Weights of a small GPT-style language model, trained from scratch on English Wikipedia.
Size: width 64, vocabulary 8192, 1.75M parameters.
Architecture: LayerNorm before each block, no biases in attention or MLP.
Training: a variant of Adam for these matrices, 82M tokens, 4983 steps.
Each number is 128 + 24 x the weight over its row's rms, rounded and kept within 0 to 255. Layers, rows and columns count from 0. The size above them is the row's rms in percent of the matrix's.

# layer 8 MLP up, 256x64, rms 0.247, rows 135-187, columns 0-63
size [111  32 134 117 124  98  27 119  94  31 112 122  29 109  51 115 112  32  29 106  27 115  32 107 103  31 110 116 101 108  35 116 118 114  30  53 104 109  97  29 112 148  42 109  45 109 108  41 121  98 132  33 106]
[[130  97  88  89 170 121  75  92 146 180 118  99 123 123 128 135 132 109 156 108 124 144 118 149 144 153  92 125 138 164 124 147 132 124 146 159 150 161 132 140 136 133 167 124 144 178  78 141  98 131 109 112 135 151 136 130 143 116  92 123 127 118 149  86]
 [133 109 136 136  93 103 114 138 168 146 151 124 122 129 118 183 131 131 142 125 100  92 102 149 131 154 110 130 118 146 105 120 136  90 139 198 172 132 153 111 109 129 152 111 154 152  84 156 155 145 156 111 126 109 168  98 130  92 148 136 139  92 112 114]
 [140 132  91 106  89 134 129 111 173 187 111 103 116 180  89 132 121 130 109 114 133 151 110 138 121 117 130 133 116 139 128  77 120 106 156 146 136 130 149 124 160  76 149 117 115 127 119 173 152 166 136 149 161 134 165  80 116 117 135 143 153 114 121 135]
 [134 151  78  92  85 114  94 116 165 119  90 136 130 127 135 153  88 133 159 112 132 124 102 145 121 142 147  91 108 134 134 140 142 126  94 167 154 130 140 142 114  77 143 123 119 209  87 160 127 146 144 126 141 108 135 147 144 117 118 138 134 134 148 117]
 [139 165  98 125 160 122 121  88 131 113 115 155 108 113 149 168  98 168 123 135 119  83 129 112  94 136 134 139 120 159 118 101  93 122 161 127 136  98 155  89 113 128 183 134 144 124 131 108 153 117 186 121 123 130 163 139 127  95 121 110 144 144  86  99]
 [102 146 119  91 118 151 115 153 104 155 112  92  86 161  84 145 146 111 117 132 122 107  89 150 137 106 176 118 132 127 111 113 134  77 137 141 142 147 146 121 143 131 135 142 124 155 119 115 158 175 134 158 158 132 136  77 160 113 151 138 115 139  92 172]
 [160 126 113 137 126  88 144 133 159 126 119 108 104 138 140 155 140 133 128 103 111 105  72 146 111 157 132 120 124 156  78 111 100  98 159 161 153 108 142  90 110 140 130 129 111 142 126 166 129 118  99 103 172 113 143  98 150 100 114 155 188 120  91 127]
 [124 114  97 142 140 143 136 135 163 110 110 105 117 151 109 199 144 121 129  59 137 124 115 156 123 118  93 111 122 111 111 107 133 144 174 133 142 107 158 125 124 169 162 169 138 156 119 130 158 124  95 155 122 131 135 132 129 115  86  85 122  96 105 125]
 [129 107 106 144 119 107 113  87 163 127 156  91 114 144 135 114 100 143 139 161 136 119 124 155  93 145 143 155 122 145  84 108 127 105 117 127 128 118 127 104 180  92 170 180 122 133 127 104 101 125 131 172 158  96 146 165 106 111 146 165 129 142 139  90]
 [128 139 103 190 143 100 106 125 154 139 157 112 146 132 117 159 135 162 130 103 107 129 101 155 100 144 142 130 118 156 108 124 120  63 137 181 133 136 164 107 126 144 183 150 144 142  93 149 124 151 148 106 143 125 134 109 154  87 137 141 157 119 104 118]
 [169 132  97 144 150 123 127  89 140 146 113 162 102 143 109 133 105 187 104 119 152  85 112 154  79 111 105 115 130 173 126 130 140 134 140 158 139 127 177 128 129 145 165 100 101 165  89  83 131 126 144 149 122 106 139 111 107 107 143 139 135 114 124 148]
 [139 169 106 107 104 118 103 149 116 143 111  88  79 128  81 138 144 182 167 106 134 145 138 133 150 154 111 121 135 118 110 127 104  97 155 128 135 147 161 116 105 129 135 122 158 153 141 116 142 137  82  64 109 140 175 141 165 122 120 102 122 131 133 133]
 [126 109 112 156 147  97 158 122 170 149 140 132  95 141 109 149 116 163 122 123 106 129 112 143 117 147 132 132  96 147  92  96  97  78 148 174 137 124 139  93  89 146 166 129 150 128 120 139 175 129 104 141 137 148 146 110 156  77 113 135 157  95 133  97]
 [150 163 147 144 117  91 118 167 116 131 112  96  77 115 146 174 129 128 115 138 152 157 117 195 143 114 113  79 106 142 112 133 117 144 102 110 136 153 120 108 129 163 138 114 106 113 136 120 135 110 117 144 149 158 147  98 153 101 157 138 163  97 142 169]
 [143 152  87 137 107 116 122 120 169 154 138 130  97 137 128 147 119 129 142  98 119 142  92 125 125 141 135 117  91 127  57 111 121  91 144 156 152 126 135  90  97 151 157 143 171 186 131 157 127 120 116 134 114 123 118 111 122  82 121 159 160  94 107 138]
 [142 132 123 119 150 119 120 116 149 127 128 156 128 137  93 129 140 133 140 114 115 105 118 121 117 133 125 135  77 189  97 143 143 111 108 185 155 158 180 108 100 120 152  98 133 204 110 133 161 150 132 114 107  75 111 130 147 126 123 124 149 114 135 111]
 [127 131 140 170 110  92  80 149 150 134  91 112 151 117  81 132 150 133 131 130 142 113 121 115 118 147 122  84  61 128 122 118 141 103 140 129 154 107 162 120 131 132 144 172 167 138  63 132 143 130 152  92 172 147 114 112 143 119 143 115 123 130 110 141]
 [148 129 116 137 122  99 126 108 178 137 158 143 133 156 119 143 144 140 128 105  92 147 120 163 114 143 110 137  78 166  95 110  97  89 123 165 146 127 118  93 118 151 148 149 124 169  92 133 142 132 116 146 167 128 170 107 135  85 140 112 172  96 113 138]
 [148 113 109 133 150  94 122 112 187 168 141 101 137 155 104 140 135 143 136 112  88 116  94 142  99 126 122 113 113 159  83 128  95 105 143 138 142 120 146  97 112 154 159 132 142 156 100 131 142 117 124 124 107 124 138 100 123  90 127 143 203 143  89 150]
 [115  89 125 144  97 131 126 123 144  98 153 120 155 178 116 146 126 136 148 142 123 112  62 130 116 125 134 160  74 149 153  90 121 134 138 130 127 126 147 114 161 124 168 151 107 177 129 167 108 143 166 142 110 108 108 133 150 107 127 124 131  94  90  94]
 [150 128 128 117 136 101  87 153 154 115 172 102 106 124 145 140  77 125 139 113  95 112  98 151  91 137 136 119  85 150  85 110 133 106 157 144 161 112 150  85 123 128 147 127 185 130 111 134 138 126 145 100 139 106 156 110 157 103 155 156 172 125 133 134]
 [153  80 121 140  71 118 162 177 140 123 137 110  98 138 142 133 146 125 147 115 154 100 119 129 146 136 118 152 118 108 121 121 153  92 111 129 155  64 108 110 116 104 138 127 126 141 104 144 118 159 151 168 124  90 173 125 170 105 151 161 145 143 137 146]
 [174 108 129 145 124 106 137 142 146 117 109 109 130 149 142 161 137 137 105 117 115 114 126 176 118 143 112 162  92 158  75 138 108  78 137 180 132 115 175  78 119 122 149 133 128 163 132 133 128 155 133 145 140 107 131 107 154  86 141 130 174 112 134 105]
 [ 98 149 131 146 130 142 147 115 140 147 140 176  87 123 141 143 113 154  92 134 114 137 108 151  86 114 136  73 141 150 128 133  88 106 108 141 138 152 119  96 113 144 141  99 171 150 135 150  87 112 101 153 124 153 141  99 198 128 155 108 131 127 110 146]
 [ 81 137  95 176 170 102 126 131 108 122 153 191 127  99 148 133 138 165 169 100 146 147  91 121 144 126 131 164 139 139 115  96 140  96 129 145 160 123 135 103 125 120 112 125 163 118 118 147 124 115 124  88  92 114 148 132 125 121 113 135 115 189 125 135]
 [130 170 121 124 115  84 144 142 162 136 134 114 139 109 140 138 125 124 143 110  98 123  76 179 116 156 143 133 122 155  95 103 110  98 132 152 174 160 148  86 161 135 131 120 159 123  94 138 148 141 140 119 139  97 160 103 143  74 109 162 157 120 113 132]
 [114 113  64 151 145 103 161 143 100 118 136 128 115 173 108 140 124 142 119 138 145 131 102 110 158 174 141 128 122 176 108  98 147 124 172 151 145 160 130 140 103  98 126 124 123 168 113 105 122 112 164 140 142 132 158  69 167 114 114 130 128 106 110 130]
 [148 115  91 169 113 128 146 100 144 113 136 138 146 148  94 143 138 140 154 141 144  93 124 124  64 136 172 156  80 138  90 157 124 123 145 140 138 155 197 101 142 113 154 143 122 127 139 147 116 114 138 108  99 114 157 133 140 114 133 100 144 147  92 103]
 [167 129  98 115 104 109 140  92 157 163 141  99 161 142 122 147 163 127 176 115 106 123  97 148 149 122 129 125 100 119 115  87 143 107 136 166 142 153 165 140  81 110 173 131  98 141 102 119 154 124 119 142 101 103  90 133  98 105 141  99 122 125 157 113]
 [121 114 126 133 132 123 124 123 152 107 146 149 158 158 118 118 166 127 170 150 146 101  73 172 106 113  98 124 100 167 136  84  99 138 148 136 150 100 112 104 129 130 141 142 124 154  86 165 111  94 169 146 105  90 124  83 121 128 157 141 139 121 152 131]
 [116 146 110 121 112 113 134 131 130 150 161  92 123 169 133 155 118 143 118 116 110 124 121 180 128 164 117 122 117 140 110  91  86  89 154 155 161 124 151  93 149 126 167 110 143 150  97 129 164 151 163 130 151 134 125  93 168  78 128 144 147  91 125 154]
 [164 107 127 123 133 118 149 103 114 166 128 151  83 128 134 141 122 142  80 147 101 163 118 145 140 118  94 127 148 115 100 127  95  91 125 179 182 121 136  95 141 159 120 135 135 125 135 125  99 136  93 132 142 164 144 111 170 101 163 100 151 162 106 131]
 [137 144  77 102 139 109 136 140 154  97 138 126 147 133 139 161 136 123 141 161 104  91 130 124 101 136 135 136 105 160 127  76 104 121 139 145 175 109 144 105 121 113 149 162 139 114  91 154 145 107 130 138 159 116 136  53 160 125 112 126 167 107  96 113]
 [130 117 123 140 139 130 124 121  92 178 179 113  77 140 141 124  79 124 142 101 144 100 122 129 107 145  89 138 140 175 129 131 110 130 185 160 134 138 136 118 137 129 153 100 118 139 108 105 106 132 129  87 122 141 188 105 156 108 113 159  96 140 117 132]
 [140 153 110 135 128 131 154 132 148 191 135 153 115 115 135 148 111 112  88  88  94 130  80 122 134 159 148 173 113 133  90 114  93  88 127 149 144 141 145 102 134 101 117 124 141 173 129 108 149 154 113 118 115 136 130 110 122  79 144 135 157  94 114  92]
 [ 80  91  86 112 119 113 131  77  90 138 136 122 147 176 148 140  97 131 140 139 141 106 125 129 139 145  81 161 123 132  86 141 146 125 139 148 126 114 111 123 144 157 180 126 153 168 149 166 102 171  84 116 134 121 149 131 133 107 152 131 130 109 137 131]
 [123 180 109 134 156 137 150  86 131 150 113 147  99 125 110 139  98 121 161 140 140 116 129 125 113 186 109 150  95 192 132 108 108 111 131 116 174 138 122 103  94 105 145 131 135 128 132 111 126 158  98 137 117  83 166 116 134 111 145  84 128 118 100 107]
 [155 149 102  99 140 139 146 117 131 158 131 132 146 156 126 144 122 157 122  82 154 153 121 130 162 112 126 143  97 139 103  92 168  76 105 130 157 124 144  76  84 125 140 146  83 113 133 100 135 129 110 104 146 117 128 151 129 110 104 132 137 120  74 174]
 [109 129 133 171 149 142 132 123 133 113 135 116 112 142 143 218  85 139 111 122  72 132 104 131 107 124 115 135 142 103 142  91 118 123 133 173 142 117 111 128 141 122 129 119 168 138  85 106 136 137  85 123 150 157 166 115 136 123  89 156 159 132 115 116]
 [125  82 105 114 107  61 132 138 178 149 140 107 116 127 132 170 126 140 105 123  98 123 119 147 108 146 120 113 128 149  81 122 118  79 136 154 142 150 177  91 112 127 172 128 136 147 116 133 137 129 138 135 125 117 167 114 148  99 118 166 164 110 123 154]
 [199 105 116 128 152 120 132  92 130 164 151 110 151 119  95 158  88 153 130 123 138 145 117 106 114 102 154 148 126 133  77 100 127  98 186 138 147  91 119  96 137 142 130 118 145 105 148 159 150 141 132 170 132 129 151 148  97 107 119 136 124 157 133 146]
 [125 158 146 159 131 130 142 151 138 102 127 127 108 130 121 161 115 129 162 140 110 117 123 121 128 168 153 123  81 162 121 123  96 128 111 169 153 159 172  63  92 110 138 154 162 141 111 164 150 116 150 163 107 109 151 121 164 112 138 105 156 134 103 104]
 [163 114 126 145 143  63 120 140 154 133 168 126 139 135 117 160 116 136 134 110  99 129  85 160  95 151 127 130 120 157  91 112 125 108 134 184 146 123 135  90 118 134 156 153 141 164 105 155 141 118 136 114 119 128 122  79 155 124 125 135 180  93  96 127]
 [124 129 166 137 120 135 129 124 122 131 135 114 107 157 108 127 143 171 125 135 131 111 118 182 105 129 188 116 145 146 118 134  86  61 108 148 135 138 142  78 156 106 116 115 159 132  93 134 120 139 100 104 162 166 117 128 118 134 155 139 109  68 130 124]
 [146 112 119 111 135  83 138 123 140 168 166 136 127 133 117 168 129 156 134 133  91 116 106 142 118 130 136 116 128 156  95 115 126 100 173 174 142 120 157  96  97  99 185 132 171 145  83 132 104 144 133 100 143  99 153 105 157  93 133 144 141 123 105 116]
 [ 66 167 124 111 149 101 127 109 181 149  99 143 132 125 111 156 137 167 126 120 161 145  98 136 136 121 108 130 118 110  85 134 135 128 171 143 154 144 141 122  71 136 179 133 133 160 101 169 116 129  97 134 122 114 151 128 139 131 131 128 125 162 156 101]
 [106 103 169 107 102  98 144 155 152 114 156 144 145 171 147 122 100 122 122 101 153 132 136 158 161 171 119 127  98 128 114  88 130 118 157 143 146 132 141 118 119 102 120 153 125 122  86 151  89  97 108 126 189  95 155 163 117 104 121 126 158 102 123 116]
 [156 167 102 120 115 103 129 135 157 155 116 140 133 145 103 170 107 124 126 107 106 135  99 145  96 127 133 138 139 152 103 127 148  94 143 177 161 127 157 120 116 135 177 135 166 128 100 163 147 134 116  84 129 132 159  91 120  66 105 113 155 101 122 117]
 [ 95 149  81 142 103 127 131 114 129 139 114 105  94 160 138 126 140 153 135 127 114 147 117 120 119  99 141  96  70 104 128 125 133  91 168 127 171 155 125 123 112 170 149 156 158 106  77 115 146 156 143 105 130 119 186 108 150 118 136 113 144 150 130 160]
 [143 140 159 120 133  93 122 137 124 128 119 131  82  90 154 168 131 134 115 141 118 134 126 121 123 117 103 169 124 111 118 120  96 135 126 143 201 121 109 127 134 133 147 107 148 190  77 136 119  97 121 142 115 142 180 121 158 108 160  98 155 107 134  95]
 [146 150  81 159 158 125 136 109 125 121 127 138 116 105 120 157 124 135 123 125 103  99 118 136 112 158 133 174  73 166 133 115  92 111 128 161 158  84 160  71 114 125 183 114 142 142 104 144 128 119 128 138  92 130 163 112 136 114 109 105 163 111 129 121]
 [138 110 126 134 147  90 113 137 127 133 167 157 138 156 105 152 119 164 148  92 114 120 103 158 121 150 142 137  73 147 115 134 100  99 147 184 161 101 143  68 113 118 169 145 142 137 122 147 122 109 127 131 113 128 141 122 115  93 119 148 183 120 116  99]
 [172  89 123 105 150  47 120 145 162 148 122 119  92 129 111 145 109 132 141 128 108 161 123 130 129 138 149 131 121 150  85 122 149 107 165 110 144 145 125 125 176 122 136 137 144  99 135 114 113 170 106 132 159 106 118 138 150 112 118 152 162 111  94  87]]
# layer 8 MLP down (transposed), 256x64, rms 0.253, rows 135-186, columns 0-63
size [110  16 158 120 121  97  13 108  95  16 106 116  18 108  45 119 106  16  18 108  13 118  18  93  95  25 117 108 101 102  23 134 108 111  18  46  90 118  84  14 105 121  28 106  32 112 103  29 132  89 121  20]
[[ 67 152 122 137 143 167 113 157 143 109 142 126 110 167 127 115 169 109 115 135  97 114 130 109 130 163 119  97 150 151 166 126 124 177  83 143 154 127 156 151 139 116  67 128 142 113  99  98 148 113 130 107 117 128 113 105 104 135 106 119 143 156 144 163]
 [168 113 126  94 179 127 118 158  98 126 161 150 178 116 134 108  85 156 143 115 106 159  97 115 121 148 157 115 111 164 110 110 132 132 123  97 143 133 119  90 107 135 133  90 116 117 152 143 135 104 116  84 117 154  79 125 164  90 118 148 123 145 139 131]
 [123 135 169  95 164 112 151 138 112 179 129 114 133 131 134 122  78 129 110 108 104 161 114 124 109 109 121 137 126 140  49 127  71 147 132 141 130 136 168 148 148 120 139 143 117 128 146 131 174 114 139 159 117 135 143 142 122  86 165 105 136  99 121 105]
 [ 73 172 118 150 164 139 115 126  90 135 109 144 140 105 109 136 156  95 108 101 108 105 173  93 144 129 161 108 152 129  94 130 162 138  97 128 134 135 180  87 128 129 144 115 154 106 147 119 148 114 135 102  98 118 166 131 175 133 138 115 106 149 127 128]
 [131 172 105 129 109 130 166 101 128 141 100 114 137 122 150 141 101  95 121 116 115 137 166  87 110 110 136 123 136 138 157 145 116 133 135 125 164 126 121 111 127  84 174 132 149 117 187 123 185 128 108 137 116 101  98 125 122 180 122  75 125 157 150 114]
 [ 87 141 153 135 162 101 134 114 129 127  97 151 112 108 108 128  83 107 146 110 151 147  99 123 101 121 118 109 141 142 144 129 159 114 111  99 122 143 176 111 147  99  95 105 116 147 180 145 126 151 155 123 150 178  97 131 108 147 146  72 126 160 116 100]
 [133 106 171 117 158 143 115 132 136 152 132  74 120 135 130 102 119 138  95 120 101 139 149 149 129 112 137 116 177 141 156 129 134 126  98 123 111 112 116  97 124 113 149 108 135 138 148  83  83  97 128 144 154 102 116 110 136 213 122 141  94 132 173 119]
 [ 98  94 152 126 116 122  95 162 161 159  99 118 116 107 145 157 156 175 137 168 127 161 129  79 114 122 125 103 136 116 139 175 156 143 146 132 102  94 129 140 104 148 103 137 135 138 111 163 135 137 109 138 105 127 158 143 102 147 122 119  75 107  80 123]
 [135 110  64 160  97 130 156 136 119 112 123 111 111 111 117 139 126 126  98 131 137 177 147  87 179 112 125 158 148 114 143 102 143 156 120  88 146 137 129 129 104 126  98 141 135 130 129 133 107 150 111 127  99 144 126  99 141 132 174 104 176 181  99 151]
 [119  98  86 155 154 110 133 119 142 132 135 138 143 123  96 125 141 147 159 100 121 165 123 111  96 117 152 119 148 123 164 105 144 140  67 116 168  97 157  74 112 156  84 136 130 164 132 116 112 128 162 129 116 121 166 126 159  87 152 115 134 154 141 118]
 [149  98 136 157 139 119 133 111 104 131 136 100 105  91 125  99 139 121 134 145 131 116 181 137 106 133  76 122 175 158 178 112 145 104 130 130 126 163 152 141 154 180 137 138 126 120 147  82 134 142 134 129  90 133 103 138  99 179 143 101 129 133 106 100]
 [100 132 157 141  93 138  89 151 100 117 123 172 147 104 120 123 131 136 153 129 172 163 136 107 100 148 106 154 111  76 145 130 157 143 126 135 112 112 130 123 113 155 123  95 116 104 102 127 138 110 137  97 115 136 153  96  90 184 160  95 172 137 154 136]
 [126 142 133 163 141 123 122 141 106 157 123 161 122 112  96 108 118  66 125 145 129 116 138 195 112 144 124 152 168 129 148 126 123 140  83  97  94 151 105 104 110 141 123 158 131  73 105 146  84 127 137 136 141 106 141 123  82 156 106 157 142 120 141 128]
 [120 101 110 132 130 108 108 120 126 126 123 103 149 103 111  69 132 137 154 117 148 167 121  84 124 149 121 141 131 165 122 139 142 111 140 127 101 159 177 128 152 145 176 138 132 148 153 106 147  82 126  94 131 138 124 138  90 160 149 164  65 137 150 115]
 [129  87 120 126 120 128 141 152 177 103 147 130  92 128 146 149 170 163 153 154 116 118 140 103 128 133 171 132 168 115  78  98 149 130 111 100 136  94 127  95 135 137 141 134 115 111 140 162 155  85 138 102 104 111 157 141  94 189 125 135 143 125 127 124]
 [112 135 151 155 158 135 147 110 108 113 147 113 114 113 112 130 166 126 130 130  97 106 218 138 128 115 153 115 134 125 119 114 135 125 120 103 149 116  94 141 121 121  94 123 102 135 133 135 146 119 147 152  50 100 125 158 122 164 161  92 146 154 153 118]
 [120 113 131 106 113 112 115 128 105 112  80  98 101  92 110 106 131 158 125 124 144 113 106 181 139 155 155 122 121 119 190 117 117 182 115 100 117 139 108 107 121 188 104 115 119 115 115 143 145 119 109 152 133 134 159 168 146 147 122 159 163 115 159 134]
 [106 134  95 151 134 152 122 144 107  82 137 140 175 150 168 129 161 103 145 163 128 130 140 157 161 128 130 110 127 109 118 171  90 131 136 113 162 130 132 137 129 159 125 115  69 130 127 168  90 131 156 116 131  84 123 102 110 115 136 129  96 148  87 158]
 [127  81 168 141 128 109 114 150 117 117  99 110 137 119 145 111 136 112  97 139 150 126 149 143 162  83 104 103 182 112 174 143 124 167 136 124 118 141  92 151 132 113 106 149 113 109 120 111 177 191 119 128 135 126 126 113  97 135 132 156  76 131 145 127]
 [124 120 152 119 129 125 142 146  98  78 148  90 144 130 155 169 152 105 125 143 100 164 149  85 154 101 144 112 150 109 188 141  97 112 141 149 131 102 101 125 113 138 111 133 133 158  62 101 109 148 108 146 122 126 131 123 141 174 145 129 105 152 121 123]
 [134 102 161 124 107 139 119 122 120 115 116 127 145 115 100 155 191 115 141 139 155 120 175 148 135  90 156  92 158 136 124 184 116 149  83 141 116 138 129 128 106 127 130 131 175 119 127  92 183 126 113 170 121 149 117 102  87 122 143  99 131 132 140 142]
 [169 126 138 102 130 158 114 139 157 129 150 150 142 119 100  71 140 170 174  99 133 124 186 146 117 118 103 126  94 121 101 155 148 109 126 108 122 105 118 157 108 120 106 155 136 112 168  94 133 103  96 144 133 110 154 157 115  91 132  89 146 147 119 130]
 [ 88 108 125 111 124 149 159 127 138 138 122 149 157 135 105 106 104 124 133 120 133 159 122 112 138 126  78 145 140 117 126 172 141 113 119 114 128 111 120 123 103 161 101  84 124 139 208 107  81 112 157 106 160 132 120 114 143  96 102 173  97 148 146 150]
 [149 124 135 181 132 103  79 116  91 108 103 114 156 118 134 159 158 175 134 101 120 119 152 124 194 110 145 149 118 114 127 120 160 119 141 110 106 100 131 111 116 155 132 139  84  98 113 126 152 140 119 119 132 125 136 176  95 152 112 102 120 101 166 137]
 [167 121 121 124  69 113 115 136 108 154  93 123 122 113 111 131 131 126  82 134 126 141 137 156 117 131 122 102 174 121 174 161 134 162 116 156 114 166  93 122 108 132 156 171 117 123 104 133 143 129 106 153 118  98 166 147  86 151 160 147 129  92 113  99]
 [127  85 118 111 150 112 135 130 150  79 136 146 114  90 128 115 106  71 112 131 123 104 188 146 113 138 166 123 131 118 158 135 105 132 146 120 144 161 137 117 169 123  87 124 125 136 173 106  96 124 168 181 149 157 141 111 149 129 112 120 109 122 150 137]
 [133 125 115  90 143 129 192  84 115 128 114 134 141 134 107 106 110  83 120 162  96 112 141 143 129 164 124 105 121 150 126 117 152 122 100 155 163 148  96 173  94  96 152 146 130 142 171 106 136 101 133 185 129 134 105 129 160  99 144 129 130 125 107 133]
 [138 148 101 139 134 136 203 137 152 141 127 123 131 146 101 132 141 100 101 144 100 106 134 122 132 109  82 204 181 158 137 121 105 132 110 152 115 124 156 138 147 132 124 137 122  88 142 127 110  88 121 122  83 121 112 149 105 138 146 117 164 122 111 106]
 [103 160 134 125 157 150  93 111 157 155 144  94 169 156 123 147 142 158 132 131 162 128  81 132 113 124 117 111 115 102  66 107 141 143 140 132 126 130 167 124 132  87 133 131 119 162 135 168 132 102  95 137 144 101 135 117  96 121 122  87  82 159 155 124]
 [105 132 107  94 147 141 138 148 131 114 132 151 147 153  94 101 135  91 149 111 126 132 138 115 145 101 104 184 160 139 155 121 148 178 175  82 128 144  71 141 121 112 103 184 146 105 105 130 112 124 120 116  79 128 156 146 113 144 133 126 129 120 125 122]
 [113 100 131 123 133 175 163 138 162 121 133 114 140 114 144 133 125  95 151 100 105 125 131 107 130 153 144 156 131  95 126 125 142 130 146 113 112 114 115 128 157 148 115 109 129 118 154 105 119  85 176  70 127 180 120 175 129 105 137 180 123 126 124 188]
 [168 147 121 158 159  92  99 141 112 108 127 142  99 117 156 113 127 122 160  78 110 145 107  84 158 105 181 165 158 121 144 100 111 102 109 110 108 165 154 150 154 136 105 117 144 145 126 141 131 158  91 119 106 119  91 155 123 151  97 136 137 110 131 141]
 [138 117 154 106 123 119 184 114  97 155 123 132 118 105 143 117 116  73 102 116 154 168 138 128 141 142 121 127 121 110 169 128 124 142 144 136 107 127  90 125 134  68  78 107 108 107 139 139 186 146 134 121 149 130  90 115 177 121 168 129 147 123 136 134]
 [134 137  78 107 100 113  95 132 115 129 133 113 151 145 134 141 149 136 146 143 143 117 141 113 105 155 125 140 167 137 224  85 101 128  68 130 151 117 164 127 127 121 107 158 120 111 123 137 136 120 133 124 137 134  79 136 117 106 133 137 149 131 176 130]
 [131 110 113 135 124 109 118 128 105 173 149 181 162 145 119 151 112 172 146 130 125 116  97  90 134 131 111 114  72 117 168 121  79 117 145 152 146 132  97 116 114 150  89 113 128 154  93 110 115 147 129 115 100  84 164 113 129 146  97 124 127 121 167 121]
 [108 122 135  83  74 118 141  90 114 122 137 120 142 125 129 145 139 105 103 148  99 140 122 146 121 113 159 164  95  77 152 117 163 138 152 117 174 154 123 117 132 170 151 145 135 129 155 155 103 134 143 113 132 148 108 148 132 102 103  97 145  71 149 164]
 [114 151 129 159 115 110 184 134 132 164 112 118 129 122 126 109 132 108  79 121 120 158 115 110 114  95 136 122 139  95  96 131  81 135 109 146 158 130 128 111 149 101 137 105 159 103 177 145 173 116 111 141 124 142 106 172 112 123 148  67 144 125 164 123]
 [128 161 146 110 136 148 120 140 141 122 112 156 114 170 117 105 116 120  74 111 155 145 157  89 145 147 172 105 123  97 140 119 104 140 129 140 148 190 101 141 109 119 129 170  83 132 138 124 100 115  82 115 120 140 113 160 100 139 135 155 110  84 150 134]
 [113 127 121 154 121 114 129  90 126 122 117 159 130  97  96  48 165 136 126 104 127 117 110  90 140 102 154 116 117 114 121 122 146 147 151 118 156 162 151 133 153 118 128 129  96 156 115 168 129 161  89 134 167 110 107 141 160 122 128 132 165 117 181 109]
 [135 160 160 126 131 155 151  84 111 128  80 179 134 117 155 128 129 125 116 103 114 121 132 144  89 110 114 110 138 156 114 181 147 127 145 108 113 116 128 120 169 111 158  82  71 128 136 105 172 150 132 136 117 152 142 119 112 133 156  99 152 133  94 110]
 [108 109 120 124  81 121 121  83 117 113 140 131 158  95 153 132 160 112 162 123 130 124  94 126 112 162 122 158 124 110 179 156  98 141 104 107 119 102  80 136 121 160 131 125 110 128 131 124 178 147 123 132 115 126 137 104 172 188  96 159 153 146 126 127]
 [108 171 157 140 119 127 243 106 112 150 116 130 119 114 119 121 134  67 132 112 112 132 141 117 104 141  94 105 160 107 151 139  90 140 119 110 127 147 115 105 135 121 103 111 114 121 147 149 143 130 133 128 115 120 101 138 142 161 153 106 134 128 137 150]
 [122 124 157 104 130  82 140 154  88 105 125 140 150 148 132 103 148  95 111 112 136 155 161 124 144 127 141 102 115 152 105 158 180 142 126 111 125 138 148 163 137 123 132 128  94  97  97  94 134 158 143 173  96 136 119 120  97 114 161  87  78 138 107 158]
 [173 150 138 141 123 135  90 133 133 140 115 102 110 129 161  88 101 100 124 133 163 150 133 128 123 122 128 135  89 113 119 118 132 146 152 103 116 124 142 146 111 116 140 114 101 134 126 119  98 129  98  80 148 126 133 128 190 214 133 100 162 102 142 151]
 [140 147 165 184 123 133 120 140  76 139 122 145 150 118 145 107 125 120 122 124 153 107 113  99 161 107 105 126 185  98 194 145 135 169 131 116 112 128 119 129  98 106 150 167 129  83 122  98 160 137 111 140 131 133 103 137 108 133 137 104 165 142 143 109]
 [140 101 143  98 136  94 158 106 130 157 138 115 139 153 119 122 142 101 133 134 124 152 165 179 153 153  74 123 132  90 125 102 160 148 130 135 162  83  85 126 130 159  84 152  87 108 131 145 136 126 118 120 107 163 120 111 149 161 133 130 113  93 158 131]
 [139 125 118 153  91 135 168 140 153 122 107  90 131 142 101 124 122  94 117 133 137  95 166 143 150 138  82 153 118 122 117 157  74 119 117  87  87  88 108 177 141 137 117 153 140 130 119 124 122 122  91 127 136 163 133 131 106 169 162 137 170 152 122 136]
 [131 108 114 142 162 140 103 115  75 150 127 141 108 119 123 112 116 131 172  93 161 146 159 131 176 122 168 157 133 104 169 129 158 108 127 110 124 135 100  90 144 140 115 136 148 110 127 100  98 101 121 140 136 150  72 162 146 140 104 148 105 105 168 124]
 [106 131 126 146 103 130 138 106 127 129 105 131  84 174 131  69 123 163 119 119 145 111 111 118 135  93 130 122  77 136  82 149 145 114 140 123 121 143 160 147 126 104 110 118 140 110 151 204 102 129 141 143 142 116 128 190 147 113 120 147 136 151 123 100]
 [116 147 126 141 149 150 133 116 118 134 141 105 116  97 109 171 155 115  83 129 104  92 136  87 102 150 174 135 165 134 144 112 143 141  94 113 151 127 116  57 145 115 121 151 152 128 138 150 114 160 128 142 128 107 131 147 114 140  81 106 156 167 165 151]
 [130 176 134 126 123 152 223  72  91 130 100 120 133 126 102 132 130  74 132 111 136 131 155 105 111 126 119 118 149 132 154 131 114 133 117 113 158 137 163 119 126 101 143 114 118 125 171 119 123 153 121 145 104 112 107 137 125 154 158  83 132 141 143 139]
 [130 120 117  96 115 131 131 123 141 168 134 117 136 125 170 144 132 114 124  91 146 159 111 149 107 141 112 147 131 139 126 176 149 164  79 105 130 172 123 151 125  82 156 129  91 149 124 142 112 165  98  83  85  79 143  99 112 102 116 133 110 115 104 135]]